python train.py --n_layer=12 --d_model=64 --n_head=2 --n_kv_head=2 --head_dim=32 --d_mlp=256 --vocab_size=8192 --activation="relu" --norm="layernorm" --norm_place="pre" --norm_eps=1e-05 --positions="learned" --qk_norm=false --attn_scale=0.177 --bias="all" --tie_embeddings=true --parallel_block=false --init="trunc" --init_std_qkv=0.0625 --init_std_o=0.0127 --init_std_up=0.0625 --init_std_down=0.0127 --init_mimetic=0.7 --optimizer="muon_variant" --lr=0.00312 --lr_mult_o=2.0 --lr_mult_down=2.0 --beta1=0.9 --lr_head=0.00476 --warmup_steps=200 --schedule="wsd" --decay_fraction=0.704 --decay_shape="linear" --final_lr_fraction=0.1 --batch_tokens=[8192, 16384, 24576] --seq_len=512 --doc_mask=true --train_tokens=140800000 --steps=8689 --dataset="wikipedia_en"
Each number is 500 + 25 x the weight over its row's rms, rounded and kept within 0 to 999. Layers, rows and columns count from 0. Numbers have three digits each. The size before them is the row's rms in percent of the matrix's.

# layer 7 MLP up, 256x64, rms 0.132, rows 100-255, columns 0-63
112:510494531504525517515467534476479467518513496497554526501507496546470523503507485507467533472522516498474541507501489493545484549480497511520505514492549516495505470490477478474520431478459523
075:473471458479472521510511472452473469504475535446502502488489478491479478457486447517535513473507482448517472505499457469490494475483500514493510469509524523468496479526519526506499532497465495
102:484475476493524518498456538454562516489505498551485517476504488541489498501464522497549505490496533536519518488505477514534512463488537514481502479480489500489525516564496505469484486525465492
081:471485505460459494532487457488500467525458472506527503499463542484511488457527498496504488537479481508534520539509490505535515543493477444497466499516518456485501480502490543485478515521527511
100:488555543488510470496531490544496502477487507530546491510487482518522429550508527490474509520498519505499504466481515576521477474495489499504493466529512474496485493498490493477477495499462524
101:522500524483463505498479541483472509500468464510538522509477463479543494512496508521494471524490503524530553490517489468523504499465508529506450495538495495474502530471527476477510481540446464
110:481470485498449509467510509493520518528495450466492509549476459488516456481528489483482535498514445503471494507489526498440494502480486451496509530498494534475505510445508474476488507499506506
119:526531569521528487471501493525478536478509495540501470524497538505512503518505526479467519485500475538473505520516498495473522525498473474525563499535445525492509540498459513498501473501500502
082:478473523485472534485458480501492512477484536513468480501493476467509483423485470510481489527482451487471505488512493512495546521487487496458563468501493490465479522512508483515525486512520467
091:505452521491497523527516573479499549478494490503520480518488471524468542502485454551522499471502516558478516516524485494510509502495539484512447486519493517520496521506493509478502499498507547
087:505511474480476546531515488469542479500478519512552508505486541485509522517524511485471492501461509509541483467506482486534478457493485494487515439530514485492546501521521511471499479449533516
118:478496476497473489478502516455460540497499498477496513541484502508544465530533526520469485490497547504488511481473420504517491492503505512499505500463464493513519500513488445473504460536502531
093:504546509460536504504528463490491531480470469477511533444485510494474474477518503474474495552507512519527527549544488481522465459496499488497489517507505536507527503454466492479496488523493479
108:486502498516511528507498527507529517570495517504471547463498517490495488476515500507480498495452534518544524481477509545515525468449477500490501503508501496471516499528499492543540501504567525
093:499547550488498497544547528482517536528504488532525511501544500545506501539503512513515521489466531558528511518511502494534525530530504504454490510518524488475492490519514471468503466520519495
100:494485486493504475509485533530508464567501477544498498519469511496524462490475503533495513522483521486520528469527514469485515515465486446478532515518482551526507522521445534497496522486517473
122:529504533494483465479445526506493498483524516560495476533498529537533509481515541504472502507487539519506521513472479546475504457474494482503501504524536473521461526493525519525524492479540500
106:466546508480487490539550487510501501509490515442515506493485535507534491501511499505477441514489521553523462502487485540537566469518518475493528515481485489501506496504509504520532485487471475
119:498490538519502474518488521515484492469523494571494484489518504533501481540537509503441491528524531530520500491524538491514489514521486446522493511515517457519488530476502479508488469465540464
139:517525568504475489491473510498477536481500465545511499519509505528496474555502541469480495498495539528506521504517504537495485494548479510506462523515495463528485555483471504477477500508542496
092:531508499497474507497520468528524472512555493509484539498503490531473500511490510499521467475530581512483519547509493529496502516531492505499482479486511532458493513516531429479475487527503511
089:483473505491457523466459491468523528529493486510510468561485503532493492508550526503538500467540536482533490498516522537502504473465491507451475500495523496486508544493502478480530529471509503
107:523482499535505442507431506521504485502519459488505528521489463542487447529491494491514509507528521482481515534466473491510567474500489492509508468503501544469503485494522542507497503478493500
090:500505543485501494535496538455462519534505488507488531434489520507450510530495547527511509514472495501441498478524503498495492499486504531528463532504477528500490531479463476518525503493464515
123:451497509505551463511549521489454512476508444489522520494502484529546498477528504520509484504514500512509510461492467478533531529522512524488544486466508518520515514540490509486487440494496493
091:501531489499512497502508519506534505480512483488501551489518468518552524482541473517480480485491520468492495488501499530531554503457460502500470463479503454490465483463555499503467528536490513
104:530446510482502501456467468501475543499464506477534500520463496527521504544527526495465502481476497502489478523491452502492535503523482504477478522493527506512472462513448474492492505479448524
110:498537502549478539474519537505507486486511486499497515538473515511488518470476500547520507516493505494521549509530513494535510485533548461517513510487462494446528511512512519448530498528476536
113:462500541444496499442503465479509517482501485482476480509489501496500497501489488525499477472480517528464482476485495493462520483507476512496512473473507410493525560501493485486532515503478471
094:481514493460460504501468497522531487531491459544495479520469489465470477493445484517507512483479528506523520445512500507483550470486468470471465492477514480487512466476501536492509476510522530
104:451486513509485494512487484483485492500517548488459515532488520511505535490485503508496439506547513535466526483500504551534516491478476453523509540499510486507489531466553471540500492478507511
116:497484489512494511496469463483464551544519500504445487527521522494474528450504518482528457508493521519491531518508460490493500459433493480467521498506503478522552525482508506492474476498502501
108:546474574532544523507505502517495515505500495512521458468470470502520480479467469515492507508496518481481504481485496476550495524457461461475475514528506514507499510453479483472506464513523487
115:531503501502497507518484513483510471484454521505519538446489483467527529525460543484480483499483527482478493478499486525537553492470531523484521507483459487495528527453460508501505476475460487
110:528501501537484516490452523500520548482518473518484506527479498504520512487547560496550470497540451497530519509510490528466515528499463509484477512524474523483525500513504487479505551510510538
088:480474502549500513512466499452519504504510477482471514514490500472454501525499496564531479486507486560496500545479498496496521486513514521472496562492472499541523495500462522492544499489477475
095:532480481519503498528515509479543512494510500503476536520532482547549477498517540509478504539473536506497479506517527465505520476546513491499549541481512454468536476538475491471513492487498513
134:469464511536488503509490525497468499507522517483505426489513492516494457488494500505478524515519510517513505444509501521488505492459460450528530442495489493516499505507439485475495530465481517
091:523508498532511501497458463519519490516513484510520533475517504461536540524523552470491456532524503518484501526512510493489509538473521492512452512494560481538486517507491510501529490468485555
114:453480527506539467514500516488543488478461509451499484476462482471532489536480498492482486515509476505489470522549480530494554509532497487502519523460493520466510520482501524491468453474497485
085:482474487482474500529520454500471512470516503493526489469489481508510476457554507532527523518532517460505482452478548521494482484519567467479491508519484483480542483461509503483503500484497516
084:501490512482468511545497478492519502543502534497521505521474478525502478520541483524484518512517483494520521498452534504491468450482494530484491507493510490480526575455536470479537491465481475
098:476464462490486469514520484493503513516517524472495505491453483508496508482440531472492470474472507486524489464461519524503479443469511504470443508498458467495537488500461486512482490482478481
104:557509493501521537509571490497498517494520490495530549530512496485509522515517534519498493463546481529497516483514482539515478528496483519476443516497494517463494524517485509541487520462475528
096:516477529481507501485504491494560472536493513439499468488509495562472536526522527507494458481512518512478503455522520524542499511468483515479481498495465534485476497480465523467474507480507517
096:545495506483509465448477509492520504515491463488523531483503473499533507530527502501484530465458483500473487483498499524505509524490511533469463439456475504479528554525484508555488495491514507
087:487521521510480471494518551525556453498480508486500502502512486524483511492511551493533485563501553503486519450510524482488513502460505534516464466475512496485530524506518508515528504476463502
091:555486493482546534558483541512524537510492521491525484507529492437507487479540514516506513507547478507506511509527484516496506517452480498502529489523500483466537527509485489471500471460515501
111:471517519507507509512488451503536492516458475495481542455500509473517529472493491469494482508456462522507525486463531486508496477466532519510484511473473496501539496499471525521524445449485527
080:489487502499515522464479506466470470497542526462486483517482494476534490473498500534496480510537492465522463449466478462521516483477512462491497505547513529514542536482526477504521493447494484
105:498501484552457531516481468460440490487509484544475470430455500515501503495509480519504489498514518480489532492497510536456511481512472461498508546480484503480521500507490473527475500498511526
076:480499494516468491484494475485484504455477442552485504445527548508478500476522493493475488511514512505535522552499452527555510479461512525474489479499472516487520487467518478497511490505518505
086:524491532508477529480513514463457528499462518468496476516466463502477497515522540479526489495498527504485511485501463482474481485481460515487499522511514475462525551487507526556459510478471545
111:449507511466510505479480484497561477519515471514478493506482460521513498521501505478492531501481502500502508483488509498482495493497478505515499506453513592517515484526491465449543504445498528
087:449496482471491465477530495503497469513514498497440497497509502481463471473471495493491512455470486483498485499470485457494467480439436495493483494509518473479499518463467484474506502485487457
092:509516512483530473470515520423511489508533511485479529473417505497528464512520516512514513548485487505523512514506457532490496516484474542472481497471500508481528486487507491518488479486485540
092:493524502534462527507522522522530494474533506480449510526516473519504472554506518509461469464500485502465503452447499521480480541500479497502514492476463520476471511548483510529513518499523503
107:508499527474519462503528474502465483523473516515475545509479537505485460514505486497489482493490561515489529534487469515474527490467464479491502504467462507504488487484555561458517477490504493
100:510500505511500495538475511527506500501470457477537518529498448522500500512568479480524483498531450492473509529472497485515515501520468498486526527515504487520506559498503498492551493444465514
108:505521525461494533559502521520495486497516492515494505507485505505477482496520510509443523513520546507466536524525543515487494439519489529453476482464504516508492492498466529483515452482529533
097:483535522481478555493466453530474474495475512482499482489518521468491499480513476490455488501489513511513530483489480463505499476488480434495567464463484459481516488505471482492483501522522488
111:507513486530491479518515504514550542480520503517485454486497484478508483479482492503495488516509520507472510478496483516518474495472450488480430493478514509520509437485553508497528478467450542
103:493477489499477514460519480470553540508563501512485557505473512529511478478474521531558489507486518545485526543495522485515501503500519523523490473474503454477508484508523496505508456509492493
100:512525498465543456531534503509477460469560469504474548491518490478558475498478506492481489493490499495478494520504464461532503495495462503519535481485478519509530527523530511520486476476507469
096:535545564506510470527491481531510486556535538511513484494492483487487499498500509481483475461487473510502520494470497488485562503541540473489490506478476501496505521514462521454474479460500505
109:483533526459523498500506464524471499484486485496523512505435489490563506504498510450526542539501496492493542515500498495442534496497470490471494505495505484449503546522488500487514527518470498
095:500474518489550469512465503495534515445478467485505466492473532493511515515499474481516496517478496546454495508542479517489494474473473504471487467447521500477488508514494447481485463520463504
109:456516510490510477508492500487497489508529459507482498513493515486478490496487493473459463520532517550474487479478488522528484514459465498505467520528532522431520467531507454472511462516462478
139:472516467535505546472524524497493522532514490486474546507489482523469509516521544528521496506515509532515486537526520546540494534500493485499508475521468551515529471497490533549490479492480535
087:493512502528511477442447501481504494512547503505509514517474485488512504498508545551509524485536498505494484540490519482429517530518515471496497491529509517448493503487475530515552475506471485
112:509491507503463523477478465523481480493488475545483481541524476517512522502468500498469464468469506455510510493488474546478512499485504470470472507513534431487521505481498517510549518470490544
093:468496506476536497496498513518551510533530489547495496493524522485521481484487490545491526489490478524489519496494455467480527488468452527467549496470457544485492509516504499492559488515494468
108:527534490487524530531459478497496464454499476531460492473498493513497480457505489518497466500495518518513525485499504441539469513537487447516534525490495490533501480509516547514513483465493538
096:534519473501491503484490491517494475483499496524480532534520510534527492499551480506516524530514546490501539465562490478491554543499445502506477487484468519509489539511548479505489480524485504
113:499560525483506519472463486534521486493493486538481480545478489490496421482458519511510445502509482508475530509502480547493532492452488512461520509504488478516499496480495497524533489513488504
129:471474515533478544481497529491485455498550482512508552525495508561498533515514483522495488509492547501464506484527484484512491505519478503523507521489506528483483494497502534564545480482484538
108:511500556492528488469517505524497496477529497537506491480513464492545483477489494501472526472488531527505527538518462461478513468470500525455523467454495488538494537485504523536513498462499528
101:465490510444522483471492496494537493447512462482530511479492462496507455494518480438489514473525496505503494548489512501497485490505505499462469485478473486454554510503525516494471525487475527
109:475476498500492518488487489478503491474488470508537499541507464544555505520543527500494511540496519463533469528523528496496484504499485508454482526518521521476527522476492478456506521441487543
093:482508498495498550500482523526485460493484524476511514535526489489474537508514493541442512512525561508476524466508499512500465525489460478504543500498493458514519477497473501525512538494490556
108:503503516481497475513498469470506519493542499474502553449467506479523487477492485510451497522481485532523473500449545482531513538544520526520495510464470496487553470476483491483480497503477489
131:482483523509511499476489478480519510529530476463475526522511529519508473481516510465533482546519506539546503541536520511540564505509484497508476528494476521487525505526538557484495520503510475
083:514494527537549508509510543495509517474504492512462532473493499478465531536493515488488462449501517506498480531523541488491529505514521505476481524458490463511529497516483505476445473536496551
110:483489514475522498504502546540495475480470492552509516479523476558491546511526532511512482523534506545513526493472459526483494496501514471556538493542515509508509496469483523484468521485508511
098:516503538532510499476496511574531540501506511520456495510506519521481462506496491526473498493516540497481483476491526444530473521519459488505519450482504510455495521523476518492515465505523470
100:489518537533512470501453480519494499517507484493543507487479483512507509510515424536450476487436512474477474453502514506515475498519500521484502468456482499474547524528500513499499491486486508
093:525479495473481463511455463501522523462497529494476464506496490481509493502466524570512539509518509512523502468526536523536538493529523497499503484465496492450491524483553495523495505468515515
094:500525478493551498510516516473532494486500494533530548493515505560507491509452551537485508505499516531501437503550523471515516498475497467502515526469506522528503492469477505490491472482514532
100:456513460528539542498491489487516503514528508483478502528505513466479459521466496479477457534506527524476532447510509514503423490507488467502514503513469473491544483522505484478497499520494484
110:497465518478517488452458510482478473478511430484494445480482479487538494502474492505460507510517462505485468470470480444499534497488447500495515516489507512485529502523512470527506500472501485
091:463547548483475480501486507513526526504509504487474532465512511512502518534484503526486516461483508500477492498499560480544509525530434461451527489522492526511468473510501476477517518506509521
099:523520521496489448524510480486475540476490513508517491503474544520536511508478508536452504527484475522504521508514537538475498495466495522469533506557450466509508524515492547468519509482511479
111:476521496454503539513486500497494490509548458532487514522516476457522464501478513495472499467481488513507522445469482475476498526466516453489548520516536474438496506481514513511481493519517504
104:519481537524495505523491483480475504477565452559513514503512517487529576505480511501508499482524534534462507516530487475507475497483498529512481497504487491454511533495493480514539511506478464
122:473493517498538455507503434507491508464489491489483496524464507495491547445491513508443523491498494530474496440474470541505491508483479513502470477503471507455518483510487489485484477519530519
085:512495503463529482492501459479481476486471494496450544490533508469555517486539498526470541552488473533506491470496478512465477502482480478489488506532491499480505502481522526503483498499489571
100:497464476489505490507452504469517510521491520532495504519515492475512519495509491480506528519422511516473513439500508500488504521517447501495455506481494478491495502532479461503557530520447521
080:534467509503511478535498505565502551572525504472490508518480520505488509516484497476487477482452467539465508489528434478494519517515493504483508489492473474486481505479509501504470484465485492
089:521472524504507470485524511533508481493523493544489480508512483478476551493493498548456517468506499497491511506554519518479543476506508490437505503441488478491504491472471480496514498496450544
095:476488492482520502520488492443481493461480471516483510484482510517486492529536523454497467501456527484535488517496459473482446470522451498475474510506533485503524529481485533468521542493479486
088:492472521456514475520499493486529515499501525521487539486466454501573481484506511472520537540508529475524489495515503484502534469469501466500527563505496493519529545488487529522472510491512505
125:529516492523485448525494503515500534479504517533515496507514457501527514521513546470494501544491521543483556525484525462566494511524502477522492535530470479505508491500517505480450484480488509
105:486502523505484484493463471513493516480473477487512509457476492469505474493488533518507452478476516478546453502471513501508524551547522478485521500540448499480493488494491489443505507518494552
105:515514490533534485542527543500542530522498496522523521486452465520504509509486548551510519513509488500492538556500481504530519479528556506489493498494522526490526493536506539522506480479485486
089:513489500526480497511466484502529522521484480533487491491498501527457549505469507496526547494490527494488476486525473495499549501520538466485488505519474547461542498541539503449527474519471483
095:490457504502491484521483522497457456460509522463534504537471467529529516534502492507478488545553533507497514529494476477500499531522469487473503549473462495510512491509534535514490503520499534
076:525472450534492539544492452473469468495493477482488497517551486530498533449500482518478505521472481499461493489515469479479513521513521464528524448492522521498473500463514501491504490497479475
088:446497555561511500534526465499523504465469469492502503503484536526516512493463544492525493458506508465468495495530505559502545501495509490483511525495534523513508467473511518481495512495504506
096:493488521465522478518501479521497495498517469505475470467494523483530522466513436545471486535497525508509486464501491510485513487457495481512527505470452519502526511481476441514560489508511533
115:483512487490504467481498496430488536535499512545534521540517539496536488514507510492522461511495510531506551551486486521514513507512480495483506516460475505496497522520475487433516479512477525
079:536456489491522544499479491474478515517518522489530501502487481541528463462501502546488492531538485491505528519483510514493469487474502493506487492558477502502521531501466517512514507495582537
122:470540512490547533485489486554522573524471539520523476515511521514504488488520512509459491475509565527521519499491517490527486537490492507475515496511500540514524479520521520510522513487492533
079:518482523490470498498479490500501462472522484461465469482491512518473555492516502549487493512513528534467547473492513471488484529481526534478526524526472520517540529517537485486535522497535526
114:511504528486545530542497505481487524491490490507484545487478526482468503498514472484450438534492519523495486454491488509525513499480474506537486536519501533493526480446486558518530506488499515
120:503464502511501496508491551456497490495522497547544507478498521490506490488516508526491459518481524510487503520533489458489486507459514513486502538492520487476505530445520467504430520455475539
079:531485479537486477505543486508508516513495463490543498497528486493485557453551497492458502487553504482496498535488542502519497448514508476473478485529494485450527494486489481485502504492477537
085:490480498522478524493499481465509524512547516502554501519474504479547497539497537514498526539473503527473495492539458446463479537501492484471519507503544491504509490478521493521475503472546531
082:515482476477507524522478489537462501544503504505522521487488471477498506488499459475475459526437473514494511486516479511434474473494497508467500482503476458537485503496475478482493462535478456
078:479481511520474507494486499489508536457503500501513556491555465523506477530518526525470496505495474492507494510459539503494458456490476532483465501533460549487511540485510487486535522467525493
089:487494513485468466479470512496496508466496528514463508488517466480494454493444521475482477546505477513514501515478462505512486498527440471513522487512525487502546501534478501473449551524488497
106:448526464510534485547510501438527478525495476474514539517475452519510508476542477486478507528525498538511530468522466485515519458494511483492500504462501490510481531507500490475477521473506482
091:484500518479506547522466483500482457474502522513520526462477498510496468549457482511482485515481505511537523493511482529585450508474497524494521471512474516534489517502478504494477463499494479
117:511526555550506543449532492508492504506527504473504508501532475492562475502498533497488510510523514512473538515504493488505524551526490494527542534480480492541486501499505505510528539474466478
115:495534591486530525511506498519456492528509496451445494524494498476510459508503534541500463510532510498513529487490482484487483514484463502501494532500483474507494507483463547514480520501502515
113:482525511503524500469503496529465512500532475505512500520519515552522469488520545518488497491495548483480435493528517491519503477536498491511536496448457485510493537503459496496521512493452544
088:499446526493481521515499456489514476538514501521522488506463526527566503503505518506506535468521486483483488510493476501500519554501501478503532441496460443495482481502464485478459489507500513
108:484530500472508515505468500505513511488537505505516489536541497486557491501495493494470542558533551564467523506529482476504519525480546488506517501501493465501495501490490495502556456506500508
093:517528486478490527494527476463476528507489504480501505515493497475486476468553505492458509486525495534484512494439526478503529473476500449537477562484531510497523468513522493467485469519525471
091:484523491503473504459516440490519511474552482498561506469512520509487520515474521505508477488523494518506522460502446554511513530493497503543503483455514516521499529499479492495557503525491500
093:480503518452492486475468489511496466509503469507518461477491536452503477543482519545523488496472515492497507492501583494483495529466519489495475440503490533472506489476515520482471486509501530
087:476505464521504507510486516488474474497516490490496528485471497461500486575480493482453493480454510485519499536476521486454486480497520465487507439486496484485528512469537513452471514490509534
090:499521490458478521506513496486418481515538473514511500501450526486496503516521496478487500486474510498477500481473497496462497549466491444508502507537502523461494467467497565493498506516497479
114:513515505497518531560464503478491489497545531461469495494477500493459495516521482478483514513461476534490492474495507496467502483504451463477533535497488510508515494477503547446509466455472512
103:478473528491477470519461491475484484466546453518486502492506460542530491529541481480477527540507495513516479536529507528496519499536499505507497517472504457516523482526448502492489465518454502
079:470505544472487553487530490542487501513476521481476527445522464489472469528501508518525510474525499475467492484530522515517513521498456507446470475497512474499521472519484482462472529504507523
088:451533546471521519488511442497547489471517488484484504463510526533519534474474465520458475520507485530475534464518508468528499499489453520509503513492497477539483477512501534478494496503487490
088:541510501502497493508473457501502496529502480494525494500466517505498498546476492540485493477479550551494515506527521502500529529497511502541484495415492483517511467496494504493443500535512548
100:531488480522504470471478541460522520491513523465520509537460479512500524555527521523493455524488532539515516459533477505535508514489492481455508542478522538531511502522519517507496522494491494
103:526494468540496460520476492511535524519493463512477502520451439445506511481495491534484478441470497510503549489526505460531486488490484492478498532522479503518490482488506451507483494483496490
084:481478510481541440496523495495474502483504511523521486497469531506464481535509537466481504498441504476477532524495507538485504459498471496491486517483540479500467515490492473456486500436499470
106:494468515518525504502503566487496548511487519524452497554514516524555481440486534508480505522486436500485486490511468516489514532518489498478499489495530492497505524519514499515538484487485534
083:464481493519475477550493477482513481502451530480533481507498502519498470504511523486489488507469485482453470481503504505469496502492490504571473496491492441459521499555475485491468489465522527
093:474490462504512473526463503514560501518504497501508492504520492462447495510510521488543499518487533523474491491450481532519506465481499484513521553519500514519536513456465482460528508502484543
126:471480519528501543497504554481520498485532516489503534514495507457531526502483520458511503530503486540481509505459495530562540524539530506490512488516464526509558491506496496472471494490482487
085:490498493491495548531489517488489533531485494509469539510498509473504530485472489544471482495529488528489467544470503508536489492580517485480444498538517528454489521520495491498486486524488513
089:497496501514532530531494502468488498508521523502474442507493537478553479506511512511483518553491514517489487501455508490503507430507473482476477528538479524504524515527496484520540496439497478
108:458520532548496518504475484525494492464508488478504515502481464467505517505496497501469484483457522491520494508532508494487501478458458524517482525469483482574512497465462537543547497481492505
079:488483506512477476499496451476479507540468463543525494490482509485506487484461493494486508476540505466503516518501536510534469526468504464529501522529465460468530565502508500491484524550504512
113:527511485507554483491520455452464515480510483485479501544485505494517485477515490512474449518485461496451516500476480487461488514512472509497498493445484494469546495485493507499538503453522534
091:484481541486502476502503479472507465531459495460521458490483551502513503498549498497518506467569476491497545478479506480533489469497499438502484491537513503518500521519512508518482468491480474
112:531481522501529489498470497501522503463545512538501503521497502474532463505479493497514463458485535542489530552558492526482518486442543491478513486493482493539508517513542489512511498504484479
098:497494517467446504478531459488491517520481501510437482510480487485518483466495545510505477508474463497451503466478513502433528511516477494530478532488463485479509489501459479491507540495518510
092:478503499477521513531462486465489504421512527527479516467525465491496456532440523541509528485486529505521505490490548504535487531492497520515517514465529500465486537496505515502510501509500503
088:513533536547479526533461488527476501471477500510486512487508492553513530469489492501532492508509532506457496495486472492457485517465530473467486526462481512471497527478524511517552476534525515
099:532499486484520502512498467489505488502454444503488478520461530501526486476515546505474538479498522519488485538566476486500531483493469485539461498464472492537508488480508458511493522513529524
105:518466520450522490550474515509516540522523510520526480516476502465497490480494487510496524481514504540448487476489509508531477504464477513537526467507482472457535485530512501511505485455443499